Weights of a small GPT-style language model, trained from scratch on English Wikipedia.
Size: 9 layers, width 96, 3 heads of 32, MLP 384 tanh GELU, 1.82M parameters.
Architecture: LayerNorm before each block, learned positions, untied embeddings, capped logits.
Training: a variant of SOAP for these matrices, 113M tokens, 3440 steps.
Each number is 128 + 24 x the weight over the matrix's rms, rounded and kept within 0 to 255. Layers, rows and columns count from 0.

# layer 6 attention value, 96x96, rms 0.355, rows 77-95, columns 0-47
[[117 137 120 121 150 178 155 120 169 172 176 118 156 185  97 142 140 139  84 127 114 127  49 129 184 162 135  94 168 137 133 124 131 112  73 180 106  75 168 124  29 114  83  82 144  70 163 123]
 [142 142 110  99  84 135 176 196 110 155  89  97 173 172 139 128 118 145  97  51 145 139  83  96 120  80 190  90 108 159 102 107 144 121 234 173 126 126 112 165 103  77 179 120 118 124 147 145]
 [135  92 162 165  74  69 188 111 141 101 158 114 151 161 158  98 155  90  90  97 115 115 107 120 133 209  66  99 152 239 157 109 162 123 137  93 167 183 114 140 108  98 127 118 137 172 113 134]
 [119 109 137  86 153 169 151 114 172 130 138 102 143 140 156 144 160 161  83 164 110  94 101 127 116 164  70 184 180 127 129 116  32 108 124 164  76  86  95 124 123 121  93 204 132  93 128  86]
 [109 155 124  72 154  85  96 102  82  87 127 130 117 156  36  92 146  84 155  88  98 115 129 114 144 178 112  93 128  55 177 100 126  86 117 117 106 174 141 153 149 113 117 224 160 108 132 117]
 [101 168 212 109  42  76 157 116 149 114 135 103  89 103 121 176 104 135 153 116  61 111 121 171 209 135 157 131 122 126  89 155  79  92 173 133  97 135 172 122 115 180 115 149 114 128 179 129]
 [ 74 153 117 110 179  52 132 134 156 134 129 104 117  97 109 131  74 150 124 138 127 169 204 144 138 119  85 155 157 113  87 125 149 120 134 139 123 169  85  43  97 127  77 127 128 162 109 150]
 [184 157  76 127 160 111  87 113  93 109 173 158  60 172 146 139 168 138 109 104 101 171 185 151 134 114 108 131 169 138  97 115  81 102 131 141 133 110 126  95 125 151 170  30 143 141 156 159]
 [157 108 110 128 152 101 122 108 130  98 103 191 115 184 104 148 131 111 147 138  96 120 167  71 186 141 134 139 161 157  62 112 162  83 119 147 138 105  76 185 141 122  99 113 127 116 141 185]
 [186 172  72 156 139 147 114 179 129  86  97 191 135 105 142 176 153 124  96 183 128 146 118 152 133 198 111 109 147  93 101 199 169  75 145  86 138 130 127 156 137  97 147 142 108  88 112 107]
 [147 107 113 119 138  91 134 117 177 163 110 173 140  68 159  65 140 137 123  87 149 109 119 117 150 104 149 199 142 180 168 118  73 150 156  79 129  90  78  91 120 159 126 157 168 122 140 130]
 [ 93 107 137 132 170  80 126 139 145 130 116 133 103 188 113 106 130 145 116  96 112 147 114  92 107 164 150 118 142 173 167 145 126 106 180  90 125 196  89 144 106 120 122 100  95  72  87 193]
 [107 107 125 121  90 121 162  95 145  96 171 133 101 114  96 167 183 138  84 121  87 164 166 172 104 109 119 148  63  98 159 131 153  90 131  73 125 115  98 142  90 159  63 180 160 108 101 146]
 [156  74 151 128 141 145 135 115 109 150  75 126  91 101 142  86 106 104 152 150 113 109 133 146 133 133 120 152 105  99 108 161 159 111 174 142 102 165 139 160  69 175 161 118 223 118 131 130]
 [126 132 136 101 108 111 191 183  81 104 113  83 166 120  98 119 139 136 101 180  71 151 173 112  45 147 143 150 174 107 160 145  57 199  56 185 136 102 129 122 163  96 147 139  73 153  98 171]
 [106 139 170  92 145 110 157 134 147 137 142 153 127 173 178 153  92  99 161 132 134 148 104 145 117 168  74  97 114 105 157 128 149 193 103 139 196 168 144 105 115 128 187 105 137 143 135  62]
 [171 112 172 109  90 125  64 171 114 200 102 116 132 104 115 149 194  78 128 128 134  80 195 101 157 126 129 109  86 143 130 172  93 172  88 124 111 151 154 115 122 137 122 159 133 149  86 141]
 [172 147  92 111 172 164 137 127 166  74 132  96 103 130 130 134  95 144 105 143  93 172 118 125 209  95 120 134  55 140 153 151 119 170 147 130 143 130  85 125 134  97 112 120 138 166 155  99]
 [114 137 146  92 104 178 152 146 126 173 146 191 136 178  95 135 140 134 133 104 187  82 107 125 103 161 156 165 120 102 113 169 122 107  97  69 117 139 133  84 182 151 154  46 106 160 130 103]]
# layer 6 attention output (transposed), 96x96, rms 0.31, rows 77-95, columns 0-47
[[116 131 158 156  96 127 161 156 169 140 154 158  68 135 114 102 111 135 204 156 145  56 116 117 104 123 145 142 110 148  52 125  62 155 130  60 148 185 121 145 168 121 112 115 106 141 107 120]
 [ 70 104 137 131 190 151 179  97 138 134 175 145 164  70 144 130 113 152 126 121  87  55 140  88 113 110 100 166 153 136 132 111 140 126  79  76 131  93  74 103  64 141 123  99 146 129 115 175]
 [127 190  84  60 133 197  77 181 132 147  94 157 146 110 145 152 115 187  90 141  94 130 118 106  60 149 138 102 127 134  58 113 161 106  71 116 132 143 123 120 133  88 108 145 149 124 133  99]
 [119  81 204 124 116 133 120  77 106 135 150 167 139 117 104 138  94  83 106 134  93 139 195 122  87  85 146  93 136 135 153 122 184 142  71  89 158 188 148 114 143 152 168 161 115 131 121 113]
 [129 115  89  98  83 135 146 141 117 170 185 104 159 109 120 145 107  69  85 134 128 102 137  75 100  93 108  67 100 156 113 132 126 151 153 158 189 129 145 122 171 131 133  47 102  90  83 164]
 [148  53 114  80 162 107  93 171 116 127 132 133 163 144  71 105 158 134  84 130 200 102 149  66  92 207  99 117 158 178 127 128 125 180 120 148 180  84  94 168 118 106 204  95  81 128 112 132]
 [216 146  67 177  76 148 154 164 159 139 154 145 168 130 116 140 105 145  60 109  99  92 106  88 109 157 178 124  79 126 135 124 121 106 124 107 150  36 162 166 113 146 130 148  89 101 144 120]
 [133 120 171 109 153 134 131  85 110 175 114  97 167 133  86 140  78 162 144 130  82 103  69 106 140 140 153 124 161 105 104 142 129 161 123 119 106  90  91 173 131 108 163 178 159  80 133 111]
 [ 91 119 140 118  82 128 124 139  64 122 179 111 119 128 129 125  97 149 119  74 174  24 106 171 105 135 111  91 134  93 121 133 143 151 116 179 173  65 137 118 124  80 143 136 175 102 137  81]
 [122 150 139 111 119 101 101  97 135 136 147  79 155 240 184  54 108 169 108 181 146 155 188 123 149  66 147 202 120 143  69  53  97 125 109 130 130 135 157 113 150 131 149 126 199 128  93 156]
 [ 90 157 127 170 121 123 178 156 106 126 162 101 138  98 105 141 170 146 212 168 112 130 124 100 131 135 132 119 117  54 103 154 133  96 120 152 137 171 111 116 127  95 136 151 167 126 169 147]
 [139 108 126 126 101 179 130 138 109 112 123 100 155  93 148 175 113 122 143 154 161 149 130 136 156 103 128 115 100  67 112  95 133 108  65 148 159  96 152 162 132 103 145 172  97 200 188 150]
 [149 111 121 153 142 133 126 126  66 120 128 114 128 148 143 127  85 126 100  91 154  99 187 137 103 125 156 126 151 124 112 150 170 173 198 191  57 153 130 144 184 133 116 134  76 172  94  95]
 [126 121 154 108  92  84 150 140 121 196 118  95 148 152  85 191 102 165 163 134 129  80  78 119 135 176 103 160 131 160 174  67  78 115 103  94 108 126 119 107 172 101 136 146 128 135 136  82]
 [107 123 165 134  66 135 133 108 195 193  64  91 107 173 115 103 139 148 128  94 127 202 146  83 109 113 119  91 121 125  95 190 126 131 162  65 151 152 162 120  96 107  80 137 129 145 182 115]
 [ 94 124 138 162 122  88  57 127 112 119 132 153 122 105 141 184 115 158  81 161 186 132 118  96 132 145 119 181  91 134  92 116 121  77 190 153 102 117 133 143 132 128  95 100 166 105 147 156]
 [141  99 138 169 113 101 140 127 129 123 175 150 112 142 162 120  44 165 193 103 151 154 135 138 134 180 115  89 123  89 101 116  90 124 147  88 111 167  74  79 150 133 160 120  36  86 143 119]
 [145  97 113 169  93  90 131 127 135 136 158 133 185  95  96 107 181 114 169 103 116  82 131 129  89 146 165  91 166 103 121 125  87 176 116 205 118 155 173 129  67 209 128 138 184 101 133 128]
 [133 179 107 131  86  97 191  90 126  84 111 149  87 117 213 165 160  93  59  97 146 105 133  87 195 196 104 132 123 138 124 113 138 154 133 136  77 210  82 109  91  92 159 160 142 107 135 169]]
# layer 6 MLP up, 384x96, rms 0.251, rows 0-49, columns 0-47
[[134 147 150 145  89 145  72 118 107 124 133 109 111 128  75 134 144 118 122  93 137 123 145  91 169 127 111  80 146 136 159  97 122 137 110  89 117 148 179  98 141 172 150 117 113 136 175 150]
 [114 138  88 146 123 134 133 126 163  98  99  95 107  98 136 103 102 149 155 159 106 101 128 135 128 108  85 154 192  92 129 146 122 159 113 106 135 125 119  95 156 115 139 132 103 139 136 107]
 [141  84 108 142  98 124 154 146 120 108  83 144 160 137 152 129 105 166 143 166 100  99 137 147 140 113 122 126 132 124 121 117 127 129 115 130 128 118 117 130 144  99 162 121 164 114 119 136]
 [ 98 124  99 138 150 134 131 176 205  65 136 112 130  91 126  87 128 106  84  90  99 118  96  90 199 137 146 111 171 123 144 106 125 107 168 119 138 163 119 111 107 100 169 132 117 149  93 142]
 [160 172 125 116 171 124  72  89 151  47 116 110 116  95 160 137 123 123 148 120 115 153 150 130 131 160 135  96 138 108 130 120 181 114 118 121 150 121 128 126 165 186 170  76 112 121 114 134]
 [161 131 141 114 114 144 116 139 100 146 165 147 137 146 140 138 148 114 166 112 103 143 151 136  96 135 133  98 107  90 116 143 115 139 123 121 110 176 148 160 130 109 145 119 133 131 145 156]
 [110 153 104 126 164 126 153 172 146 112 135  90 112  87 147 113 113 133 135  99 122 127 187 136 116 118 141 116 149 151 119 119 117 136 126 138 134 113 176 163 140 124 139  98 126 109  94 173]
 [120 100 150 113  95 100  92 104 166 136 134 127 155 142 163 132 133 128 120 104 142 133 130 110 128 128 172  97  93 124 134 111 147 141 111 107 133 132 155 109 155 136 135 131 116 114 111 175]
 [112 124 140 127 150 128 160 129 122 161 124 134 134 176 109 133 122 108 135 118  91 110 123 147 110 100 149 142 146 134 154 152 107 168 174 150 154 120 159 120 136 100 121 119 109 121 107 132]
 [182 138 110  97 105  86 104  96 162 193 155 161 124 115 102 115 131 104 134 112 135 107 145 137 140 128 104 152 135 110 137 107 106 141  83 113 137 131 132 130 124 115 122 156 138  98 110 146]
 [113 129 126 142 156 122 131 108 179 151 126 161 138 149 107 144 120 110 112 134 123  85 120 199 106 105 140 139 125 115  98 153 133 125 117 124 110 120 122 110 137 136 118  97  99 118  69 110]
 [136 148 158 177  93 101 134 171 115 151 124 120 134  80  82 158  73 151 114  91 153 138 144 178 129 116 125 144 164 165 131 130 113 133 113 112 114 112 120 140 126 160 151 139 118 164 150 158]
 [145 129 113 140 108 168 100 112  88 132  93 120 129 106 103 140 157 112 123 128 105 130  73 145  85 156 122 124 124 153 158 105 131 140 167 168 142 121 122  71  70 110 116 138 107 149 164 133]
 [136 161 161 137 101  80 141 153 136 155 121  93 139 144 123 123  88 142 118 112 166 124 150 106  99 160 138 126 129 136 154 108 140 139 137 121 136  96 147 105 116 141 166 157 102 153 135 125]
 [135 130 121 118 106  99 129  92 137 107 119 133 144 119 145 152 141 112 137 127 143 136 158 111 133 185 168 117  98 158 134 118 112 135 111 126 134 141 149 152  80 110 133 106 147  68  52 141]
 [106 125 145 147 147 174 120 114 127 125 112 162 118 117  99 137 125  91 128 110 124 125 165 144 148  93 152 100 148 108 115 138 118 128 137  96 124 138 140 110 127 107  91  71 145  91 148 106]
 [133 129 109 140 154 140 141  92 156 175 119 159 123 127 118  39 131 110 183 137 153 129 123 140 112 149 133  95  76 131 136 128  87 124  67 140 121 124 146 110 109 127 143 153 121  88 145 153]
 [165  64 121 142 139 146 119 117  92 135 114 107 130 140 131 153 119 144 121 127 135 128 124 137 109 156 124 115 151 143 117  88  77 141 134 149 151 151 133  94 126 138 128 102 129 155 168 148]
 [ 94 129  91 166  91 107 106 182 118 111 130 150 132 114 112 149  93 114 111 181 139 152 111 159 144 124 141 102 138 122 181  92  98  94  97 140 143 106 109 163 133 135 101 122 114 101 158 153]
 [104 135 117 167  96 116 156 123 157 159 137 147 157 158 123 129 153 120 154 112 146 110 151 114 104 106 107 173 131 140 114 124 133 135 106 178 100 180 157 130 174 147 111 156 128 112 120  86]
 [133 104  73 192 113  77 116 133 125  91 124 110 165 107 152 127 158 133 125 142 163 184 119 123 119 107 139 104 122 123 131 108  97 148 191 141 121 104 133 131 126 154  98 126  86 116 124  92]
 [144 119 151 101 137 146  78 113 167 111 135 155 114 118 131 155 145 145 158  77 146  93 166 127 114 124 134 143 133 126  88 115 155 106  86 150 128  67 158 133 123 122 102 118 131 151 117 152]
 [114 123  72 185  96 126 124 119 145 146 102 101 154 126 137 128 153 147 123 154 110 138 138  93  86 162 147 132 126 101 122 104 110 142 115 132 105  96 128 146 118 136 129 104 102 137 143 149]
 [151  70 148 106 161 134 100 135 160 116 183 160 121 121 135 118 143 105 120 145 181 156 157 121 115  80 179  86 123  86 136 119 114 113 122 150  82 126 102 114 117 133 130 130 111 147  92 119]
 [128 127 119 166  90 109 137 115 118 116 102 161 179 155 111 111 140 102 130 135 116 157 142 163 153 152 140 136 132  78 156 149 162 107 109 117 147 189 121 105 152 169 155 146 145  93 145 112]
 [101 127 104 154 118 146 108 147 158 125 151 139 168 113 199 104  99 115 108 156 115 163 128 114  80 149 135 102 157 108 155 111 146 145 130 146 118 135  98 123 169 122 136  90 133 134 111 136]
 [144 139 118 149 165 139  93 145 105 144 155 108 122  99 133 175  96  51 116 131  95 133 100 155 149 149 120 136 147 113 138 135 103 130 150  91  64 149 132 136 172 121 114 120 100 107  91 150]
 [132 111  69 150 128 145 115 135 137 102 111 170 144 103 129 106 144 118 150 122 153 115 151  99 126 108 160 141 124 141 129 126 139 107 144 105 129 154 186 129 109  77 114 114 109 167 182  91]
 [112 127 149 146 114 127  86 148 106 144 166 134  92 134 107 124 118 101 120 100 154 132 114 126 115  92 115 161 137 145 158  96 123 121  66  94 143 122 128 135 118 130 125 135 113 163 164 132]
 [105 129 152 125 116 127 102  94 158 151 155 148 153 164 113  93 141 117 111 139 129 144 157 124 138 121 116 117 129 122 136 138 179  99 107  99 155 143  68  89 139 119 136 154 167 173 155 161]
 [111  89 189 131 114 137 169 133 126 133 114 125 118 117 111 177  95 114 131 103 120 166 145 161 125 120 134 114  94  78 136 118 138 174  65 142 113 163 153  96 127 146 178 152 125  89 112 143]
 [136 127 131 141 122 115  82 121  99 129 129 182 139 113 165 120 123 103 118 154 156 172 129 160 144 124 148 155 131 151 127 133 113 125 114 131  90 122 140  83 109  97 140 121 143  93 119 156]
 [114 154  92 129 105 113  66 105 159 161 166 143 148 167 157 137 176 136 116 130 139 137 150 100 122 165 138 143 130 127  94 146 127 136 106 115 114 147 119 157 137 156 112  91 159 124 102 115]
 [123 129 128 127 156 149 123 134 106 182 145 105 139  98 119 170 109 144 128  80 123 151  98 158 159 140 148 147 139 114 137  59 145  97  99 118 124 146 147  79 152 119 139 139 102 168 160 129]
 [158 128 111 122 126 108 127 125 117 135 127 119 122  91 169 104 152 135 173  85 149 113 143 118 116 131 129 131 164 135 118 139 132 120 127 132  70 131 126 160 106 107 134 149 114 140 154 115]
 [158  92 138 144 154  43 117 138 106 150 120 118 132 160 142 124 137 108 121 118  98 105  87 153 128 159 128 165 122 134 133  98 106 148 128 134 155 115 172 102  81 119 140 111 122  90  92 141]
 [105 139 110 146 123 145  79 117 142  72 171 135 105 148 118  92 160  84 108 162 140 144  93 147 121  80  91  82 127 135 139 116 112 137 125 118 159 155 141  91 161  96 118 191 119 164 135 116]
 [111 143 107 118 146 157 113 115 108 131 151 176 110 131 121 155 114 116 126 115  98 156 107 148 154 131 144 153 141 133 103 114 151 107 144 147 106  94 166  97 102 149 105 135 115 198 140  91]
 [138 146 162 144  99 109 150 146 171 160 130 141 142  97 114  59 109 121 112 151  95 131 155 135 133 100 124 100 161 138 123 148 125 138 123 121 120 126 129 107 135 135 143  79 162 123 120 110]
 [142 168  96 113 149 119 109 111 179 128 177 123 135 107 143 169  77 145 111  80 116 128 130 118 160 115 118  82 135 155  97 113 128 146 103 146 149 126 140  98 153 131 108 152 152 130 104 127]
 [162 160 105 142  98 122 121  95  95 141 163 150  99  94 149 178 161 111 120 128 128 163 138 128 138 100 138 134 155 129  99 123 165 131 141 131 116  89  94 112 125 174 106 138  82  98 158 117]
 [126 147 110  79 116 118 158 118 140 124 151 137 121 163 108 117 146 137 140 135 131 113 156 133 122 108 106 119 125 121 138 141 137 161 167 152  78 137 150 153  98  83 111 143  64 155 133 132]
 [183 131 143 109 134 138 121 103 111  93 102 147 150 157 144 108  94  99  98  87  91  79 148 127 138 147 144 143 133  80 121 126 119  99 142 135 167 150  69  89 125 123  81 154 160 161 150 104]
 [126 107 102 148 134 108 128 144 103 107 179 144 111 182 111 128 150 169 143 112 131 134 139 146 134 155 174 137 163 116 131 117 103 134 139 148 151 163 171 178  90  91 101 124 111 162  81  75]
 [137  90 151 114  55 143 142 179 117  71  80 133 114 141 127 128 128 139 105 150 132 174 132 157 130 118 174 110 132 117 137  93 156 156 156 164 149 134  93 139 159 181  83  88 121 113 164 147]
 [153 140 151 130 103  95 133  86  96 114 115 139  82 137 135 114 125 125 144 128 134 142 105 122 120 100 146 132 128 132 143 127 137 163 157 152 157 118 111 156  97 156 137 100 123 177 132 133]
 [102 119 163 114 108 149  81 150 168 123  97 171 100 118 115 125 119 118 104  86 165 127  90 173 132 144 132 137 118 111  83 149 113 146 117 141 153 116 142 115 143 111 116 163 119 135 119 135]
 [ 78 133 128 152 183 127 131 109 159 122 117 148 185 128 145 153 176 153 104  99 130 114 141 131 101 116 126 117 110  86 137 100 122 128 143 105 143 116 119 111 160 107 138 157 132  95 149 155]
 [153 118 119 143 141 144 130 167 131 127 177 128  95 152 165 106 160  92  92  65 142 122 139 145 132 126 104  95 130 126 126  74 118 170 175 109  99 121 158 132 119 157 144 173 125  84 110 118]
 [143 128 103 115 150  98 122  96 163 149 174 145 164 137 165 130 135 143 138 119 127 126 132 144 144 132 152 138 109  94 109  96 114 175 130 148 141 180 107 124 132 149 178 123 104 154  95 134]]
# layer 6 MLP down (transposed), 384x96, rms 0.278, rows 0-49, columns 0-47
[[126 130 127 118  97 137 115 128 154 153  61 117 122 142 132 137 131 150 128 116  81 135 120 144 123  84 125 124 118 130 128 116 138 136 138  83 127 144 158 152 163 131 174 135 156 145 139 121]
 [129 134 149 105 152 103 144 112 160  94 104 128  87 132 133 141  85 129 104 132 131 132 134 104  82 149 135 155  58 113 165 108  91 115 128 158  86 127 144  84 115 114 141 168 115 145 106  95]
 [146  77 164 133 127 159 161 132 113 120 110 133 141 121 101 111 140 155 136  76 107  99 125 148 131 142 117 137  98 131 148 149  69 176 139 144 116 128 148 118 161 113 125 147 152  83 125 111]
 [111 121 132 139 132 137 106 201 151 121 106 117 155 129 135 109 124 134 127 129 100  66  52 150 161 112 134  94 107 149 127 133 105 106 155 144 130 150 128  75 159 134 166 131 152 116 109 173]
 [144 111 124 135 115 114 156 132 166 172 124 117  58 126 132 105  91 141 163 145 131 131 133  99 103 104 154 115 154 108 106 120 106 115 146 124 133 133 140 117 112 117 112 155  89 123 120  98]
 [147 160 144 117 125 143 127 130 134 168 123  97 156 141  83 120 119 121 156 147 111 126 115  94 149 134 161  97 100 133 111 124 125 129 131 104 145 138 149 129 130 150 150 125  92 167 124 126]
 [122  98 141 112 146 172 121 154 114 134  96 113 145 156 146 101 130 111  86 175 115 123 106 148 164 135 131 140 149 106 120 116 168 153 128 133 122 115 122 142 138  68 108 128 133 139 144 153]
 [ 99 164 156 163 103 143 101 115 110 111 131  53 134 116 134 111 172 109 128 109 107 185 119  96 153 120 144 109 110 137 150  92  96 135 129 129 177 116 104 169 142 112 149 104 128  79 133  89]
 [112 125 133 109 131 148 151 120 108 122 111 116 140 168 155 116 109 122 128 117 105 160 116 125 154 144 130 148 143 116 131 140 160 104 130 121 114 134 140 124 134 127 144 122 134 125  54 136]
 [114 149 120 104 133 167 151 121 118 137 115 162 129 131 127 113 134 159  94 119  79 160 105 104 135 121 113 140 116 115 121 123 101 174 155 120 100 146 126 143 117 108 148 132 147 119 116  84]
 [142 165 112 124  95 143 126 152 140 142 181 170 154 167 136 135 111 171 130 148 166 101 156  89 118 141 126 102 110 118 103 152 130 100  98 112 121 101 103 104 115 125 112 133 163 131 136 126]
 [147 113 124 161 129 108 100 141 127 136 134 112 130 131 136 150 190 118 121  92 136 130 147 146  79 168 126 141 101 146  98 155 147 173 118 141  98 173 151 136 140 124 123 156 145  75 164 123]
 [154 152 121 130 151 113 139 124 106  91 132 153 150 169 131 132 148 136 145  84 159 143 161 118  96 108 142 128 145 172 136 118 108  88 161 135 110 134 102 159 101  82 123 153 100 105 131 135]
 [133 112  96 122 138 143  88 134  89 130 147 147 142 104 120 145 130 151 105 157 107 132 134  81 141 118  90 147 154  97 155 139 107 147  87 136 176 159 187 132 152 143 130 153 145 124 177 120]
 [169 107 140 129  99 154 125 123  91 163 163 132 126 106 156 119 133 171 158 135 111 137 111 127 109  97 158 151 117 135  95 143 143 151 102 119 112 150 117 122 120 113 138 173 127 133  93 169]
 [116 149 109  87  97  74 117 169 116 126 114 116 106 142 110 122 167 152 162 170 145 137 157  73 113 116 159 137 105 160  86 115 135 130 122 200 117 132 145 119 123 137 145 134 149  89 121 101]
 [144 111 135 127  94 130 151 161 116  66 115 118 139 126 128 157 102 116 138 104 134  73 142 117 124 130 127 147 133 142 110 145 124 158 137 126 133 156 143 114 112  86 122 136 151 113 123 154]
 [121 116 157  99 161 103 107 122 112 100 116 123 101 147 107 129 158 142 134 132 154 138 179 128 110 130 122 161 138 101 118 177 121 133 131 150 115 104 111 153  95 145 119 110 170 141 163 168]
 [120  74 146 125 144 113 132 117 135 137 129 112 122 133 151 112 117 143  86 115 128 122 128 154 131 112 116 113 119 126  90 121 207 143 148 159 128 158 140 124 119 121 131 167 157 162 121  86]
 [164 129 151 166 136 124 165 109 163 106 143 133 161 145 179 138 139 138 163  77 120 138 176 129 159 142 168 147 119 129 149 136 112 168 152 126 100 119 138 174 157 168 151 115 107 154 107 113]
 [144 154  74 135 138  95 141 129 102 111 107 170 139 134  99 112 116 174  99 171 123 136 114 106 133 129 115 156 124 178 148 137 169 159 154 143 103 123 109 152 114 140 132 156 147 187 137 103]
 [142 113 155  97 120 138 171 104 119 155 123  72 127 109 153 129 116 120 130 124 160 120 147 103 119 104 116 134 124 159 188 118  94 158 123 150 114 129 123 125 171 126 115 120 118 213 159 118]
 [133  82 111 110 163 123 154 133  81  99 147 126 142 142 100 104 183 137 129 167 160 155 134 143 103 102 126 145 114  99 127 118 118 141 104 116 160 154  71 123  92 105 135 154 177 151 119 141]
 [155 131 102  92 138 123  85 122 121  85 144 179 128 112 119 130 139 105 170 118 149 142 126 119  89 104  70 113 145 146 130 127 182 118 143 144 150  87 184 124  98 163 135 107 157 184 185 135]
 [139 143 156 152 182 163 102 147 124 138 183 157 100 119 182 161 155 156 145 146 164 116 105 119 158 154 110 113  59  90  99 129 125 124 129 145  85 105 107 108 119 115 124 150  89 121 141 155]
 [109 146 154 121 106  76 123 125 118 149  98 104 140 118 129 119 124 131 143 118 163 120 175 107 140 110 134 141  92 165 113 149 113 118 117 128 151 115 128 125 179 137 146 107 101  70 125 112]
 [161 124 139 133 116 113 136 128 104 101 126 119 104 162  95 133 130 148 143  84 103 140  95 147 125 106  80  98  96 110 141  90 130 111 100 154 127 121 163 125 160 143 166 134 132 136 154 179]
 [133 120 158 164 130 134 116 116 123 154  75 103 182 116 138 126 142 167  84 120 155 127 141 121 153 162 110 119 145 118 136 111 151 119 171  83 130 132 126 111 158 123 139 112 148 109 157  85]
 [129 133  92 151 127 157 141 155 114 138 110 115 142 117 136  85 140 178 144 154 181  86 184  92 108  96 109  94 111 135 106 144 113 186 125 116 126 136 150  70 151 116 147 126 153 142 167 123]
 [134 101 130 194  85 149 165 100 119 121 125 118 116 124 133 123 122 132 130 142  93 145 184 145 106 114 153  93 174 134 144 145 124 113 126  89  95 123 120 155 111 148 119 115 122 126 120 122]
 [ 95 115 102 164 108 123 102 127 117 101 122 155 133 168 142 153 132  65 117 177 125 142 106 115 133 100 101 119 131 121 117 103 119 132 141 142 120 101 123 129 104 141 128 127 100 138  99 119]
 [115 139 151 132 136  98 142 134 114 117 118 129 149 115 153 147 147 128 144 159 156 173 108 171 129 146  84 153 167 156 121 178 132 117 153 125 163 128 184 161 136 107 137 128 112 131 148 146]
 [125 135 128 131 101 164 160 137 139 150  91 150 131 107 123 151 128  75 108 127 115 115 120 139 145  87 109 126 138 124 154 124 111  93 107 139 114 117 110 132 149  95 127 119  79 140 152 163]
 [133 115 158 155 117 129 139 135 132  82 163 141 135  97 125 125 132  96 133 139 104 125 178 107 115  98  87 142  91 144 110 133 121 111 114 179 107 102 133 129 164 129 122  95 133 108 116 136]
 [147  61 110  88 109 138 102 143 150 138 156 123 171 138 167 108 142 190 105 144 148 177  77 122 139 128 123 157 114  91 133 101 132 112 137 163 131 152 108 148  89 106  95 127 135  84 170 127]
 [133 128 120 128 115 153 134 133 118 124 121 131 132 107 117 124 118 132 135 143  99 141 118  94 147 117 100 107 102 129 109 142  97 139 122  80 128 135 110 118 113 159 140 128 154 114 140 153]
 [124 122 144 100  94 187 127 119 120 158  78 136  87 149 160 154 123  83 162 114 160 130 160 115 119 131 144 107 119 155 105  98 123 114  91  81 117 125 129  98 140 100 135  96 152 123 134  82]
 [115 141 102 119 129 131 169 123 147 152 118 162 140 122 113 120 194 120 140 135 155  86 101 117 106 148 133 162 114 153 118 131 103 104 103 127 133 136 117 147 148 151 130 120  96  84 110 161]
 [161 124 149 111 145  94 160 149  84 138 137  67 105 116 146 125 138 128 104 148 124 130 133 133 150 165 151 134 113 180  84 104 123 128 163 160 116 142 126 148 137 144 126  97 116  82 123  60]
 [113  97  95 120 153 139 118 132 140 134 147 101  72 145 116 105 129 118 125  91 123  99 103 131 140 141 104 106 122 123 148 121  61 158 125  80  88 142 101  93 133 119 110  89 149 173 132 136]
 [160 138  98 113 108 141 142 142 113 146 144 127 168 120 135 117 109 141  95 140 116 144 146  86 128 110 115 164 133 123 122 107 105  99 156 106 136  64 125 161 115 176 148 161 134  99 101 114]
 [153 129 143 151 151 167 126 107 125  93 133 108 109 101 169 133 150 111 143 132 141 135 122 159 132 121 102 114 114  90 156 116 132 112 134 110 145 130 127  97 135 123 163 137 111 159 106 123]
 [130 145 114 116 129 136 116 130 153 159 189 104 123 116 139 145 185 117 140 162 143 120 140 126 144 129 132 108 147 151 171 123 157 148 151  93  64  93 109 175 112 110 152  87 113 112 129 117]
 [114 123 108 135 110 122 111 126 106 155 121 118 127 145  59 145 123 147 118 109 163 131 135 163 115 120 125  76 169 108 148  77 130  85 146 108 134 113 112 124 166 116 116 101 165 166 103 125]
 [116 122  69 122 172 141 174 137 174 148 120 128 145 139 131  98 135 162 105  97 134 102  99 148 115 123 111 100 108 135  87 126 122 135 108 121 121  98 162 129 141  88 155 154 144 135 148 156]
 [130 119 101 178 133  94 138 134 142 117 133 130 116 136 113 141 126 142 142  96 135 125  68 100 151 118 113 134 122 125 144 130 152 146 140 164 124 136 131  99 146 140 150 116 146 158 154 189]
 [ 98 153 115 108 138  98 123 167 108  99 147  93 140 127 128 160  93 137  99  98 135 103 133 140 161 161 127 107  79 148 141 139 111 100 146 137  99 153 147 138 120 176 112 121 139 142 121  94]
 [152 136 104 106  93 110 114 127 152 176 103 122 114 105 125  96 154 116 139 112 162 119 150 112 122 138 123 120 149 171 127 137 120 104 140 132 127 138 151 135 155 172 112 123 130 109 144 120]
 [103 138 143 105 139 115  77  97 104 103  85 145 129 146  65 169 153 121 139 141 132 119 108 138 157 110 120 111 150 130 130 129 112 115 152 151 129 134 136  95 119 124 135 116 125 101 146 138]
 [ 92 137 112 135 120 148 141 138 109 167 140  75 125 101 134 124  99 130  85 148 138 144 117 145  72 126 122 113 113 159 160 190 170 124 133 163  84 160  88 125 161 102 121 101 133 167 102  85]]